Weights of a small GPT-style language model, trained from scratch on English Wikipedia: no biases in attention or MLP.
Each number is 500 + 40 x the weight over its row's rms, rounded and kept within 0 to 999. Layers, rows and columns count from 0. Numbers have three digits each. The size before them is the row's rms in percent of the matrix's.

# layer 3 attention output (transposed), 192x192, rms 0.122, rows 152-188, columns 0-191
098:502534532496523450577509492485550521531537431500535516532507574488530471482554393428504508486562474495527534520460537432474537469434522544476485541497561521538435537497514501505476526504528602466530497405504471428526459518463528578549389517507464483476523466514499542493507543472502584529523479546540519504464532469535520453483536467445467525516502421519489493463535555506562451519534547526486551543525566489586517541476477546489482533480488508581584577458444474566496513440542480575529492476509507477429479527456577493489522569487480512426458520503488517539495552457500516486
104:519515479471485447475471496493542582530497531574477453510438525528558520482514514541518459442460513501456473536458557461525495534531497479477488518423518540466505520427511491536480580528484448507507474537498458507567549537481447433543578574459545505515519462525457489567586485439497497508438497450601577508461480454510465492476476552443503457518526478468498587505476511544491537467482534464489515537455503503530558445452516536530491498482519429496515502497576550452470451462494487491558489571456514498413465536515501541592587451559527428449525511468407475512494457462485442500
100:459539437560492434538509499438562492573515513553490377435561557515472491522487537451434545542534543501511531547474472524486484500487467481498528506537549420403469509530542464527541508474508443483474505534472523429512428539494465545478450517493485406568510462494483516514499468601444492496497491430521429528487563503459487582419502504471503460487531488509482485476521443511468461557478610439533518429513445556541497543510462538483524550455532531533462503549542527480534471466559526558483510522510527559451485528474518504529477516438513479590514476505505478499468494508564554516
097:534533538561529491483468510464481569465500544531562514532449506568564522514457529508474524507471506421547473474516514523467494561519442515479424442499539540458433553538446529454435504601461498435517500527513495464445466550418491471463521558474528442528482520469451565554449555496548481544472472480499439413514468478546547521479466569486485486452474428426507461491488504485513476507543476528527524481520545463514519430496430532454497472419528548565527533468444450541518493531469515510524476410565468521536496527518491481439544462436549479455548520564443559570509462520500486499
091:514509486508560514474539486512436494469502495494513477469480530498555518568436516463540510506504536568491505468378560457469459482473512484474482526443581440488475513556639535560459419469515536521529450472485568498451480526537463520499520467519472471518502477544568518520540455461459454588522478529468488511531494514397525450481511483556477473540382480525470547525428498540516553472488527450531472508526530490550473516495451472573517553552496512537445544523487574504519475497519447419522519580463483465502522495464484456443434461456478505519530581499544481541468481541529449525
107:428480525504562518533457498498545537486544475492500456485502428449420516463490506532556513521496443515460492497464486485490424480492501450509587513439451532545488470528459467569461482504514528470587491557543498440526468570460511513558516450464504464490490469450559448381434438459450442489450451499441480529461497523483492489506477536488477578467588550506505509427435487510529473454459482502442524479490473506545537498506515504519557487481537477567573501443567522483545478478546498559570505466516433495477525464525444501544504474537532540434544501458578533537425431478545547492
098:505483443479533492578559492509550506574510421474513500512471514518529612509543527506470447486493509566497441579467483516526521487462509497477522491411453511542489487500555502512492485568471494434422572524463466547484473539497445500517481469588535507503535537469542449437487444529461462494553464483502504471532498502556491478577540477487459458504537482497466397519444482570552493535554461462583455476461512513424515468464531496516511476517537529513460532529492509513511522535503552504472498401507457407500477484549530441444522507429491511415500376467453474516538513527568532503
097:500502408491494524487526518469502519566473465575494456523398534509461472505415477498478565542469486492539474548547524531463518590504540417466556448530544536427492538491474456478541502502539530659571520518528490512494595532526508480497475574472487459429500505510499586418509518480456507490530523426511468502494453529438527571504569533468569525477471508458504520565535389522474510534480541507489497501513477510544528516472484484543424531509526557502504486568490506444505516505540453494490500472484451433477470499501459501479506469462477587449523504471548454503544470546513496458
096:466467486461494521549469536457542582470488501527537523476472487472505469403517537493558439498440535513520511546630509473430523461518531478535526549467559449471457476508519508463471523487539511409484493444508533498518494593530512466480446542522547515489546470494526536542517443543432477495575541491526506422507537495467467491494481526459550476452453421504562509483515512572422519501484460569539499483514441479454450484487469542495494582528434466401529524475503582549438533460465540458530531531516477459532580463547491467502533463504458546505588554497428480530492512517476524525
089:502506479491530495490479448542472460562533519472532526423530421448548483512599515419518576448506461497463514490497503445454520471499522484478443444496466513479491550533554486490503477444447515485461463493500512512508454491494483455455451514472440544502457501515499532462535558504497505494474411455472623555485503532523483520432510529467474455526492466495566568525566420542492553530447518421501537548466495530582503449560481504475554469522462521506573521470551540484534528486431492440415454506579428495510548539434501487484498539400502542502452498506506514551480546511508553576
093:534540554511457509495548475484541375477531518521524517406494489513481458476481485554518530502413514526491523533497449421490577434476521481516513486463515529504505499475469499614578519460531452548509506515552519476486488470491583469504520529515490453487533533586508484568518530455589551530495441574593484465502475471527480563530481544555521474527544490490572430485489464530524437531589520455442559517453521532440569520518552495463532439503444516491503520513523447481499492527462510446502545536541455554506506480483446461479505552520495523570486550557534443543445540529461485459
102:515458501519460420572553475524475545446515469439529522486461506498509534505484470581544537485509524467459477520441498499514488533434533485507521477465455563477544517486509534512480505419459539558492503455495436479572458538503564501527400479456537525537442500482486486567440487504532577419484508529433475474417420435445544525559505583531535450493593494564495559488464550462515540491474535538469536533566444487488537457511521539484548423498477526558520465498533430506435583482449560519475522512518476516514444523510449457487465473486514538449471474582521452493517546511479491519
103:503481538486452548527502498562538525462466488507490454486418524513564484480461452553503473496489481535477502520499544530493460484476483522528470537499462529457499495443511465449551465579504542479466505499483514431446406462531431490509433553501544434551478457443432544442555486485503490500477529472524475567528488507459473465419469489525522590489518492541546549557491420509610471501459486510540557564480512581442465493501509445498487372486457484480455546506493564518518488550448477490521555505497587474514489461542499477459470461571564509543491502559462463458546493453520560419
103:516446522478498453470510530502537464521475444492436493463542512498472518533522513520546505532494561529466506404468493564564520558555459462496546605491537481451470441514483497538458449516518514508604494522526455490505448540506540490519436473514501497545539509506457537582480583575491525533526506478399454437420498522527497551502553468476502468562466528597453528477492552512556548489459447526528514498484515516470523456561489493572476486469433538479485514503407519498534464527466501538525499445525507525521482574447527419512524541548544511473478579484501467540571464453492393514
100:485446575466504498596557508473468496494499485612497461501472481453528485502565475467522502498414493502493475484439517514490544509559458495483487476479443445489500491443490559497510560576494464644562519538548587420517478515535526488441528553524508483514499529512480495498543463533588458558468510506523534500528495510485491500482504498503548423446573434468556477508547524537518488487454558491554516568481568473467539460501430487499513477534493465478439534530479478489528511529512510458523562501473492486444429416435491472440486439506502516489470451483443525505566487479510565611
101:488429489515454550466436511456524474436473486503489531502553462493504493515557531539438476447535467469492526500461540517526573431490548433497489456525517527468491498452503482424502453507510515500470491505429496552521458533473483455497476459568505491557473557534474556532538478496535363465497430442498568523440494478500466458554520532523516379583527532447502486585550504506517453531469438490447458442526527510534518511516491592465509483459559477469524463423475559479452455499443530547522557520487543497538493431544524467413534496541512521522535446487447548524462452465533522510
106:563543540533487451454526500496511446538577469485482436520480573471523503465523536557477458574544539530457489535464575496405453506521488486462509485455489488441536526491502414482525610462508449531479490498544472524501531540539490451504500536455532512437505518572503483548493475549511443504541570492477504410491556475570532474479531499556477547494450448506492492500539511509502512481490494503517484485540631628529454446577505514520566525475530534470541518516446482550552561515509529537480580459501484468487556503505490494451450525526481430490481448439512457484525572570502465501
104:548451543535461413494503548495473506538498477435472577443493531489527518505435518441488440502492469439508442557503433512530449503482496511484495501578504448556438501557496458529488450448459424529451469448514508538579507530522450501482428518502571509537431498492454489542583489531554543585446509520457544462523515513570499553508536471497514504577474589522519491406451393419481513424481510489527510471460540538539502539473480493457442529436479463533514436547504470556550426493505523505587505503507513543452510513498458514479508479473472530512517456493471525519523500459467555519
107:470513492498534477524502552597525497503524475532513463477455512522483531406527474485498519446521523454470517490500474473466523536537472481491430513446547568516597535499469490593544512430466508584492437517450485502535526586448463481605479463517485504481525528484524441500477481533479501541498576451556518439566442520516532571443560498488442498533450502573537441524525481475534555557507493490531431428524546555455504454466509541482462483529518489570462425480503522401449436432490474570419456506521449474491489479513579535522496501479482495486528442521482527506479465499483546514
100:502571510531470505452538554491514437509504481539501490515510455454474467454443484494500526547463442549500476495523561481568588552503507469521471507505462579382504554476516519508569521499466463513416517508478438514449460500530512519525481483487522457494476510508470540504499441495465528544472561599498514516476462491463554514505503523464472405405388461533582492538433538430484530508495479453488452507552518464561469439505488472463515498493586466451511538483513464420483474558485493464515444577521491598508537529516521425532491478519473475427488520553492424528505528517557528507
104:513504449481449464542504486489520471472470415518498553473486528491468559469504495412513499546484471516598502551499543556477456469472578604526528467583516489413494485551557536493485524533512525500502563463588454472471510456479522444449435505535502502567457508493489551493584513420570466476508417512484491498523505536562470519457560494522489476453476512569476559581442519500494505515495525509462466540462526463434554505549481570414461492574484469478506529470484539472511513500544567513474413440496489501503486529465505417462451525444510512425436495529522560507521483477514508516
100:513489497553439547388486461531494533542497528581475530523504509529525451518552559558497523544476515519597517418613596481521528496493519531462535541456516520491495460472439446508543509519493519509586497546544542500487522478469393483564517483478512525462515482452522450458557475556474523528494436545501516471508465526545454505560527547435454440536506515521528531542514454500532508537502516513460528437541495592545546548538481411537456487543525458488438499539495512532490461495542477476526492554546556445394525469513455570484484486471512519536481544502563490450494457539457498481
096:482500402511511480461495560511419509546528476521464526374490493530503455532616441472484476522479480504492549516532475511518517508433460480546498519551468486518481519516489489514509481467461553525540515500509499481476463505448482528509498541502557452443450521446545460555452523509489461451461494504507470531429526535556514459525477455529505522551544531562513496516412579460467526498497550472500444484546528470457489482490526571414467585480522505458497546515477514499550465550510548549472472519386450535458500440572395459533464583524530485526593459526442518435526477487466473536
094:486458488499522486480502494533544536448464446537479463504502509462461447522427422501486537523490511446508514527512516482505530448528554480497511417529467457499529504447571451522500501497485532484522580466470538486463426536492495519450435498482466509516452492509536448442552510488544522519548542499523500474540415428507601499459504584454498442481527590571584522465453568451461508495451520505499453417428516473522564529544469527592538553576501549426467508519479477504520446512494513496496474476502511591501414551529469552487491546486520429492488499503490491503394530524418487509
100:459548471522537434534567554466402511499481482486527490488558478509473499522521554557426518467496450469558505562473606441487502471526505479540483571567463426560521487507543516547506417440490494505551552483530521503421554503479515516464495491547439478553516479507516523433508458546545574431525458450545486442542478541481496495467496508563495451509545489530504491481461562511503481510477474507536521489487472493567463419553430546589496490479514441545569509465494573499543566536513474430499514523571506509452505526454482532530466462533492519455442450472409521490480523418490521512
099:497511523455501514416491525453530443464535452490468552605477410475459558478442453488564514511547530554498483455490562524462493515513415538506499517466430520511566451565528508491480482529402517487487489485493503477556474482531546533506484469515502537502502449560527488548487525503493523529509484518493452518503503573512432567479476515414558456518511495557535508476509468506489478501464548519461560508469507482590528503448407508511456550522434567564571561432427445543452465526537476536535502484504510526505548461508499420483534554506461565429561567529473519470492440441494447513
098:458513468559412478460540563552523544515478448496494520547553437455429454545526526467480458604511522471574470516547462463481480515421517536513498491468487550492478459544476526487522483503464464427468513564521539570473597572476494481496516522479498518508543498511488504553499523531496473548529466481566532465515445553537437516501537578384480539513526522506460587494467555490507461522455466490554506572444517439494484578412493459513510478430525528499478473465446465557506618461461432533524478515456524518538502529464527520436472466504519491517487484513496499529516481576508470450
103:527439488498489538467505446484544425460478529522417514571553456586460482479505510505498526523490443522449574513412475521492540514496446485470480519473464509482486442510546457573474573448464494520460516545559500472504454503503461493533524521448557522439454485540548552473545448542530487526479446509380493491530567432499472572495531499387453443540475598448393481470476468438522499508533497497539557476504524513480473428482550482527483443467456492505521503554543504523504517542444441583498479494531509580456483520518496479541506527527498493462502535487452508541549495532518563463
094:524538475540437539538528483486448514473548394524513456384498459504489508572430477465501468521515462438478483480464488485476467451503443479520501552445450497463480535546537420455474529520535543524519527511492589539505514510557457537493428512479485571440500537554486504452473464483538521482547422541542507496535490481487443448398496484526529533531530539508502497479487536427426447493507444545482531566544468434418501500464427507523499501534528483483452457544441460448547488463530509515455491450479401501432522536533455509484565452438531549513564464534508510478509510462533446501
096:530509483499447447506467502569501472496521526471496477430471508548562482497517562587576516517441493558473530549519484493414491558551504463504469517517457461494446475494456508533497474513517476525524642594577480525454483536562438517472478426437461567498507471488448542550445476510540468467500565469485580604475479407451452482457453526518505484479533502498539510541518475514533455517538499516462472508494479460566460474461465488531438483554478520536456449454578494526447492551487488523499527587525461555497553424488527548498478507519509532423498459507535538539497465529485515466
099:477449451435512558503545506503393548457452498493471514528516479421499480498477446477530575478510471461559502542547478486481442534517540592436453538474505484468479485555506473533534483508551508492478511532494559505506522536612528580515464455553485478503402438533497451486489495477429476536549473555450474468468491424560484492483490423545533570524483472534445516521511492445426500459495506393489541480563532525525586421516558535517558466523511468517566475552573491465481485493479548468507543491495482462499538487518475481425480504450480457468455560546486482518484568470493498468
100:499490439513473454439579542508621539413506506492462500515487421480469537445469555522478461436499523544545511457493441489525542533572468484469442419482477554463470511472486446471557493474484536493466558542537475469515481444565489563521483536439522506564493490484570487510442448525498475454413513525560460463459481484431549431476505438528525519499476473499538550514544493525534517570546448510543490490477436539533501575420575507584514523486489511477518518481527531460538571485516571492467453523489564394448505499476495532507485528511456483505508434492497478528445535508487461485
102:546449474540558585587484406561523441494462446496519505483443545499474484544557501531442534493534466473514503460511486543527492520457510490542495496497491522542494487505516467445455527555509398512503492531559476556489510451512494554502393508511571536392495484481480489476483414515435499538523532474507457481492504433492473510494531516560559492486504534486484539487473561457500487531458493579420428477418486541578488473521411460528510463522478456548524493553471440465501579441530448418488460447485471492471490493461537480511471450471480475527559556540552501481550473479428475532
095:425526447509554507465478488453523485507403514481583471523598537473496471487574467457518601472480467522473456442471487558527551496505505451433429486545537502510505529433463542467561493505548469516483524400497462522485489442495456436482510525456468484594492433471491459499488449493536527533469500464436538537542480500520521495476476508448454516481401499600503544459560488522510409519485517556515454504554453453529486423456500481462530536492571509525504487488460460503540530546515524500543462525478492470505484453522432497528551553472514442531462554446453505454468452456460476551
101:461518496561551450526496450532469550512545568512458551491545480496549372464480474505427454512455473533500469415520515510502449468579402525498537550508569472507453452543469501502495523450426526476438467473435494497541519493467467470482524525470598483470477533457451505564495523475520501510494512514569484532497432444419495491508469449560543482515523496520474582412524550572474474521481435527519463539451462530514536474468497451534531450509504558461524507546470475516463524463564504509498584476530513458411495441496508490452511527425522469500453447480496539483484477558499537570
099:531440490500462586519430482473503527478521502595453461520559501481471564519492507422535529429487498502502523431519504501393455536479526510497482414478495476569457512483541485495504504525576524502492495393442484500425471485529552483478512499500531509570561494465431435494507554573487511477538570480494460517479531533509487453491471446529531463567479520509481473444446504536465539519502558493547465566489567544508513522557500501467574497493447441491495567490514547457473415528528551530424517447555583529523440477440495513446490545487488516503499511521489463520506413462532438437
105:527511540496531508464559477527485514437486473503490438547522460539558562494480488486485558489512490479583474515510534521474466567544480579463419484523545526450515441515480453444561557470490513434507551445468526498488490468464580535527534445468517476436578527474543484503613503460496527454470501454469524566481516473539573484500468489560427528499436486519515471444508512473486490503488523547524491448459498453481567474448554467525507595504499482445501579549546569483502558425450472523454456519480529546486500450467407533533542550570523537467499448564463528500520525440541458482
# layer 3 attention value, 192x192, rms 0.178, rows 153-188, columns 0-191
105:517529477500497478548486500484495455447504465463462478525486492449499476509483541508485429576491444480566468571471524524539500480506471573575479449395459515540467558513463486536492514479433537495481531504449502510515505455456541501532566506446539505549603475533476469538535484528527525489513453473518526485466469557509556475515464579489498501447533462485485582511482428491522544475445571513494518572523468485452512538482469530418558499518515458552462455542557406527507509447499561523551592528508540516541482516473502467576533518510520559518636478404492447487438512508562509524
103:434481530534440422528497459498499429442501512483454468458551528563567495505537453551507507569478520455508399519523462520439564541507516489531618436588489543437530521497512520487489487506430456453492544470514537498431479542458542554506442537560494583549508474511481474459531493547521495535504503471456442500576524582524549485437496487522552507447497514484528444508490395534552465531559504477507555478507514512483497442512427479489465456537488535454417606494511538497446513501556494469555513532458486509465520525469417534472485478508545479536542483536470512488482523536476480524
097:495600470470480462474463523489473549434475448511464503473509529460481474483423512484481519505417476460467485427572518515440518568507544531509525463462530463496518511488467481569457498522567610449465434486487484455494503482523542512444554489471523504523429513442514484496476537543506465500573504490539470493487511474497527498461437573458501546483509475497562541536534513499537450513489481514574466443524556542512497517519486529426461576491430537472509535430455436475453534547468553468496500471564509569517423469536468551508454520502481517503603491623459528426519484503583508540
090:500486555512517490508488493475427490477418502542463511547550560506524458510410525476587508468442544518537511431459535488474480463531525589525510523546517498505548537478543507449554456551507493461535487502510491519491445523472512495514454492485485530552504564557468522450543459457462522493553514425560475530545543491463477467559480507598529515465392536419429514513572482493536527560512514490499415522383471561519496448518505529515476598558646471508468503497520510511499487522557446515539512507519501440477500454478476438484457496520484511541502483487465473536538465503445462537
107:453470544436479484510560539477592476478479530509511501466564450582434570426467427453437508490550578558518512522545489536521544497489548498464496542475457466515485490593487440502519574520495540545510505578515475471542514505509469554496455429453496487462510508487521478480537483475481502562505497423482574484521562555528514503447518545502522572521517505423520520537551485359462607493458446522510452556495474578506554509539519484503517529508481441477438468525480546470486469482479426483572461554474532536515488477490549537507460439477491528470480469469526526488464529529494520459
096:510394517483442491551540527516581575554525445433513479568510548477499469471480457513509533553583490545496460491464581568530548496498546470552465492531460491441508492513567530475489448460490573466477505493513443522515507491549469525452496527559525558428447530501559493466555480440516534494566542514433450522552473503501520540519489470424540495484501539457433455488558538523481507495525468492485490500525488509562528503494488472524458579471506439523427491515472502481506534462531537526527514503461473430478443471583511558537448488431466511511564442438442522459581542529593536482
101:475471495497513523505500488522495589519555508452512466476464417550544507509432431504536538570416511456571475530458549438445504606504517468522467473462505529479426560533491509495509483524587487489544566483465398532478487543555555499579513539493491534514510516479510519479514449491514528526492529580565487462522550497448523576497520542527547424426405555520458551511558408447483502528497484506468481491526529490465519469487401435451458480564482478464531487491467491497498498522481537456528515480479516533408506504558467474519493487534540496524508539488612472492463508549510509526
102:517460464529420551523473505535479471569417495561493509460478527458626509497524520488486496555492454442515507469533533480486481500505535485512445505515494476483504375436495529508511474554493504480491532435537481445538420436532500538532536479585456450512487565475503513470516412520483515519576487479459423482497548538456502532482485578433495511448438419493456517495534490521468522541472552459516518513517460483475416534551536554483392515505515552543553513512484535544474511528507484446498527461496472534578483464499504541590570466478594541492521474429506502485474478491539478451
086:507578528500424527504496450536501494495481484503488461486513493483506532474553474454580525467487439491473435563523531490496575477491536464507561512565495496471555510498464476509553446474508581435433456428544499434534433559536478396479464525460458437434495546520509533537461526495480507469404483538429413545489531525443482463479532452532528493469525476500489494464494509487561517536508487481469446578465518546450507454523524549444572472510559535533520453436508518626500480512481493483468526519525534483476467487504632506449486533478539492502501452570465512491537523539532456531
091:521548470463537549456514453514464480496508550531511517470454504448454493500498504485439489468527494521496447448530450536491472446490434477482543456451525429459532493464509450534519457448474489450527550469501564519487505466432512501487502554497486446477498467560577542508597557524527521491591526577496512469411489523553468533527543531568536507492488476499368468503538491518504486559580490472422561517509478536447560524520504516514440468477440455476531476467471533500424483534475526416525487515517543525466518554515506424490458468544521392553531500504564512585525502432469468548
102:459567562470504536517461468573481463415528474522586481424520531495442539548463530473423482460487492460435472451491482565528538474460534422516511533452396526501490465490536486509483565510544486456455488509540446502546492505483473458460557466454473498509451474483493561512443538519472593530494530481445521482509462517509563579482527491454487501503519484525515615512433548489423593480466526543406534471535503524445585489496506491498444464487526512507477488531476472501439499451487500544519416487503471486464505500522551514582468475475513407492489492559522490497492434543460502553
101:531507571497517566575514444532516490485515476553477566522447438470453528513528454601444471488535528548554550526502462513484567480492458495521481452498565518462475526466504506460466486534494485571501501544575503582556480530479502460538495523464477598470528517473528510477547500547463420566552600487562487515562458449481468467459515556402587544466497493497587512539464464529603529445533532475455454488504512503477496490463514511483519474481473474582516504488483508559482499488469578488459522494576470493474441520502477474503436487511522471541489482408525443504501418494526499496
109:466480522556481494476472553515583482526476460480539564502519543485437483556510583543482513479500486465520475477515570406518478460513556516502538568459532483567473483556508516451415543510608503512531468504489496478531534478504560532487544516525489496570555447448483497550554481594521508507504495487522445503519579502565558529430515511511429453540493501460458603437506501606574503466493488530478466465497474503509527448576493525475511506504458548501484462529405528499490532476531475527474487487600458434534571556454488515483493485555484496500438449493523515550548501510440542508
101:525485449526503500525467457419445448555492535505464548514520540444523456511566391499475447560433547509531481475479470536463486440512513541529498461480525468532486479533522494539454537495512541549493496423590507461524498530469500538426583584502513580546449521473473468547570523442632547484491478523503498528485465536506455577500527456415580491448547524486456519516545494457516459489464540458532497553537465490442547499495489495529561478467496463461533480468456527524527468525478539517529527515505533518416445486458479441506472461480517546530498453484509460566536453477485503609
103:503433458522534533491529441504443425459529468548495542497535518462490543534503511531496470440461455535535461506510546565431569448552591505493475486473521469509491445508484544503505530493540554554444481468468531519548485491542579448511512487496461549496505456524469541505438508428456398424478453498464487541469440542523539489466450541459519482438501559456491471528473511479450495511558554446531506491533491471594542504550486491486538526471485429516603535508469479508497442592472492535527544531473537533560501470421482551464486453511484454514575492463507532490558559523609536490
105:502546527505478527492540523481552586557511492540512485452497624461473465512521529504452480562532539541487539499528520443467422455448508484476491481500599486439473508445492455465498510532535548487384514454569478522474495541383551529471585506512477560463469459517519547485474524513567487507552507446444481474488543494538543529499491447502487469481459580526518511490520445504411528479554445498544494460496526455520505416517524514484550509568572465529491548510453481454522493535479489475473500507482470491490521543570535423566490549556482435461587487437449537520486534526474470510
101:546488568452543442479472465549502424445504468557469551472537543444514518501426488558557484434475532450477498481482454484486448516508542439517530529470499505416520529474507516472567467500392502543412427508509489534551578547509490531469474568449552497581465459517505459536544511554521503547445438439511448491500495490587506515489483487478552463512516552581480422532456450486460451523487484476507474510496488448462487551461496456469508459487480494532418524486468447580481461552509451474528487519523441471443483447502531537517559529572500457499560495565483535518539441520484552494
107:455515531487434549532510481498448503526478498450522501464464502514497465441472507546481526544542537483533534481600479537507538595518490484506519513498472570491485556502459474537520508535499432448461470482480571497461460469476549565562556485468445537511508484499524503470574523448479510491395487561445438560491492597507530594451533478471452460459524493574470459491486409506518504453484416446504481545480492601524476525550456537486458511524527467527533473485508536474528490473514509474509516443506512479487566466448490522535498582509539473458572566465488456549528594460514590555
093:520527499460501520490482481469480465466446497447511506495439416398480538505419494499456538499420495421481446450538562519485459495518463488489511452449495478429439548471453520502436526398477501469476486484525498488480469536542544540511425511462473470509542469486545492483527487564551510460567561556455434500548502550528526528501500491481498480475470549583517483479443524432531509465540516523519522540540481522569435473464481540505572528541622533497575528546553488455500545440487503556495629490474513506418525504527531476528538506565532517518489446543524480540502493476442511471
099:446495450518518472582533501474509482463539394521491525504492497498522528510517438451612536405448490462527495536482523523526565406472487444527473524524589417438503457487521513517538486550596483509518534468462429497515524534530539532488553548537497459471479586436511608469565509557547508506467524472527526503565540486460552508516562484498464458479472498521521460520480556511538502516486452435448550477519527461522579453530529565524491447503499513523515539519511555501511477487518481490459489565485516501562450546505522428527440451425485550477515496550543441505505432505451508497
101:582457544530478505440523552487483509521562492413445563458484490537479501548470566473519525490524490550593461538531583446497463557504518510507478506457415481447520484503491539491522523512545477562466572542462568518434525530475511513534465500495487456474541498442535470514589491467456524467518481547515513466442519428523389487508519569488506472454532552513541521488506447461513500599484515534531480528541458569484562502529477464512534526468499598498449451534503473596510498533498505484438574499525582442463485497515462479471506501520485461537455543417557448502501576508517528487
094:487515469451562473477500511500443501519458543476450502417523503512564485488556538546589496519467514508473478457567463476522502464570524407482481533507481527456422550448529566508448486505524471583483514509469524513500533529516450619506492502466536496466495475498573523536498461494480509492495500510527508512456489543501586533478472429523518533568516449423512483597454496492465510496520512430522514501503505496554484406590451521496500489485487515571454580511563527531560512514549473438517509577482546549462543515583510512461446484416530575494453481553504535442553559493523465491
096:532535476503454532468496478510466564527478544454516395442560427487500503499451510525501478479465407485468538470481521546490503484509531491532450578501500459463487546498538518530524502434488515475507576495501513512469468504520535477489435455542527447538452466550597449459581491514519525513509550542458537555514424479517480506444556534454422434500437513489533525503502514475496504452464543462448508450512433434581485469527472518525539525515550535555521552516435531528510388464571494526518466545543534528520478522480417413502497498523559477543509519569505414527460463421467529525
103:548489556526532524548512513494472533570444459455407499472525510526550530448476422435511488460438499473467491601493571572488507522480562522451563544513494492498545511452495472532474443507516550484579503535555518480432494430456486474469446469547460527484516486502503515422454490555508561516439482395513519508483480597483473544504502435462432468433525585505526554489488595499585544485494435495501520512456465497484508522518488575551516478461525483470540502467497487581532457520496488539519521601511491537503510525536529480535519490509566472561506432506481537469459453489455495484
099:497576495533480501476469464471528542517500476530531470567501521495471534531485493471541528469469478468460466530467537458458438448500442474489552522478537455553578511545511491463539505564507537554477499465505525485560553524528471553547516390603458427513459473478417464531483502530530540492580525525502492502511549507546478534420491493505545472555420458438502521514469515522480500542481471597520493442448480541552527502455516416456474532512430517528621504522490503478489485475488428584491517514487539533487539472474540540452501549452577553394458443508509509538467471471464538477
100:509539459566499494440512509507446501423547506452499497470457482517478472550506514504533390497479539501512413586515508430524517567449528528404464530513505564463507480520486482530550430435495516531504451510479470456536615536469589495461499486558513475533509495558594545510488519528507459531570458533466522429496533457494462544481475512396516539536489475561493526410475540531575467500439485469567484474476471532538470523524553500498462460478550485556526483571419441495458552564523470519498499442421495493526461486463556542489513530534490507533477485491553496477507496530527511503
105:495490491486507514538550470484567471461525516480450537554579518587412477470447584523504498493535534464473479508454499503518469499459552500498490497454486511470580523573479526473465540485514509501487480529528503546462512541552545477526476488441568433467525456527496514570533448494503491506539471508492546537480547471506547491366484517459548500469452497458405596474475471503542551575556457524479543507514497517473451442519578428512587479513448460436549513488559505520478542493488444510489541487509424468449533548440437440520482505499453572482545520533430499521546500556459506560
096:577519501522535491512455539459510508421469521563521488432454494502492522464444461524476528514504476531404503435425515500478544530457571500508433549538597579445481464485526531538501481492497451558559407519499477554477508485511409510469451601546493616473463560528519533542538441552556530536489465541539475531482466492459504481535505452454492529506435500505517492523455526493442569501476437491502486484503511485478614530544428483471425537513505460525522508492544522493463441534532547471477488475469478515511474485487567524468504476474535505582481511526462598513496524504518526558
096:535538547474557539509479485563538509492485479449490540484479501475526525494459521506483430509484518492573549450476557514464581523510545515470503430488511505540514486523387451544537549499480595473506508581638513544456547500492484484512528446510425380526399495510499503480494473518525455444497508492503548543477443502514520432548467514414528521477485465527507502510490469459514477436488491485453523480533498579412496466505419443541454485515479509467488375481513479510434566487517498546529534507491542514474525496548523518522456437477507494483471502438480511546505525597461530526
099:439481485456441582574544545455497487504536485564482522517494477522547534397480570560469541514492470517515519455563453549570459484433481444525537578553536467469492468494482519440495408467478523560546431533540447455483552590507529462516439460476531486529428513521424516474462547526456535544474487456556499486489510496509402529529520538475505525479495506469459491567465514469411464489444508542492528442528521531479547487456541551497495543550578538499532475490547560515540432419494464468466518499443502529477513537482496496511549537506493495532527483572484480489536437505500426468
101:480466531477533439482504501566517510447525450466415492491424451498510510590435568478389466528611554576467502518453525498517449473565501551520518522555499537468434488518468474538613449527485512487505479465534466528519430492505548498534447473470502480534500481453587437486441464476542505543482511547454558494487453542587563473512507424409553512479443542435496556467513461447526484488489518521498526525517537499493521444478486496543504480476507492540531482482501484487541582421515577498485511509483525515506470457478514484530557514467503443409472499539524484534494565479545521503
103:585481520496479525544470510512539463503432425550496475503488549626477516556551403499453510518509451530514491396484507483484429538511498545587419447472516516446486496474499422425529496487543469474567545494487498505446548472533518530558483485471482481453477490534541594407426554503520570470500471532547434503465541431488473500489487485549501502501512531512516590499451580487488489468455475535433467475504493507544472478517469476451538469478435467482534546531466537489528483517530494474461470573483513418446523494457452469451488448483484493551476557550548527531534475520483526493
098:486458447498558506465492539455439443468395485460562486561516433457484487511498469419554510521461478575525449502523605509527527573501460479537513496484543437493527554438545488580442542490492418471490509473517469429518479524483532430559459503484522466538530496481487479500459449484490464526448415509470503494444448487482507482501506469488511555506526505530497476500568491454520507453485492545624477500491485481497485506479476522488535448518476561552551495422528566598548535494535567524476480542536486505515531477517426470485456456500482540460524487530505439412504554483409501437
101:529516487552480460518492483518506518472594506540427593533566533560610512514496413553481469612486484515485458454553501492513509457533483542497456520570534544548543501423478509552484505538393500525488549507454471490538504479418464497428476523443588480480414468490550490430503440528508507484512541523521470494502479458502530521481505495509545553553542523517511544418506423479508450469451482490518524592450498478439516520521531482500512524441491557484535521449489418475555472529533480531514459450506471454518481420482520549479450463492494493460460516476500464470459541570507508463
100:542432496483422458507480493472459500544475502535543607507529513469488588474536524504520580461529476532562517466487417527528496480530499424514536497537520463539446523491542513533504566522533528544497519357437524543402495470462511486458522445531544473541475455497445478460485523493546466521490501509525484503524542466559486505478526473465465485545487481461470460453505474548592557484520595477555443484549488474495504502511468567510556521512524435504483557486536527435455550550523565534495429484556515433513451524475454448450566530465549489440466509448460449485504442470536481521
109:477467487523530411482499383515511602509513524500537427525490448474534528491523579554523463497539503509490547510560553524492442509550462490589483457636524570516522466467465491461465529503508557508568554467501535535471472528477521514480505435436538491472563579442522452525452501491471500499458477480510509547514545505482446482501536573486498540551475449499496486469486535463525546519461496568536515526423446437473479509424504521479523552499528544513561487481588481490466545449398506481486519462556495542477456502534476495542559503495488480534492497571448523495431565450491458506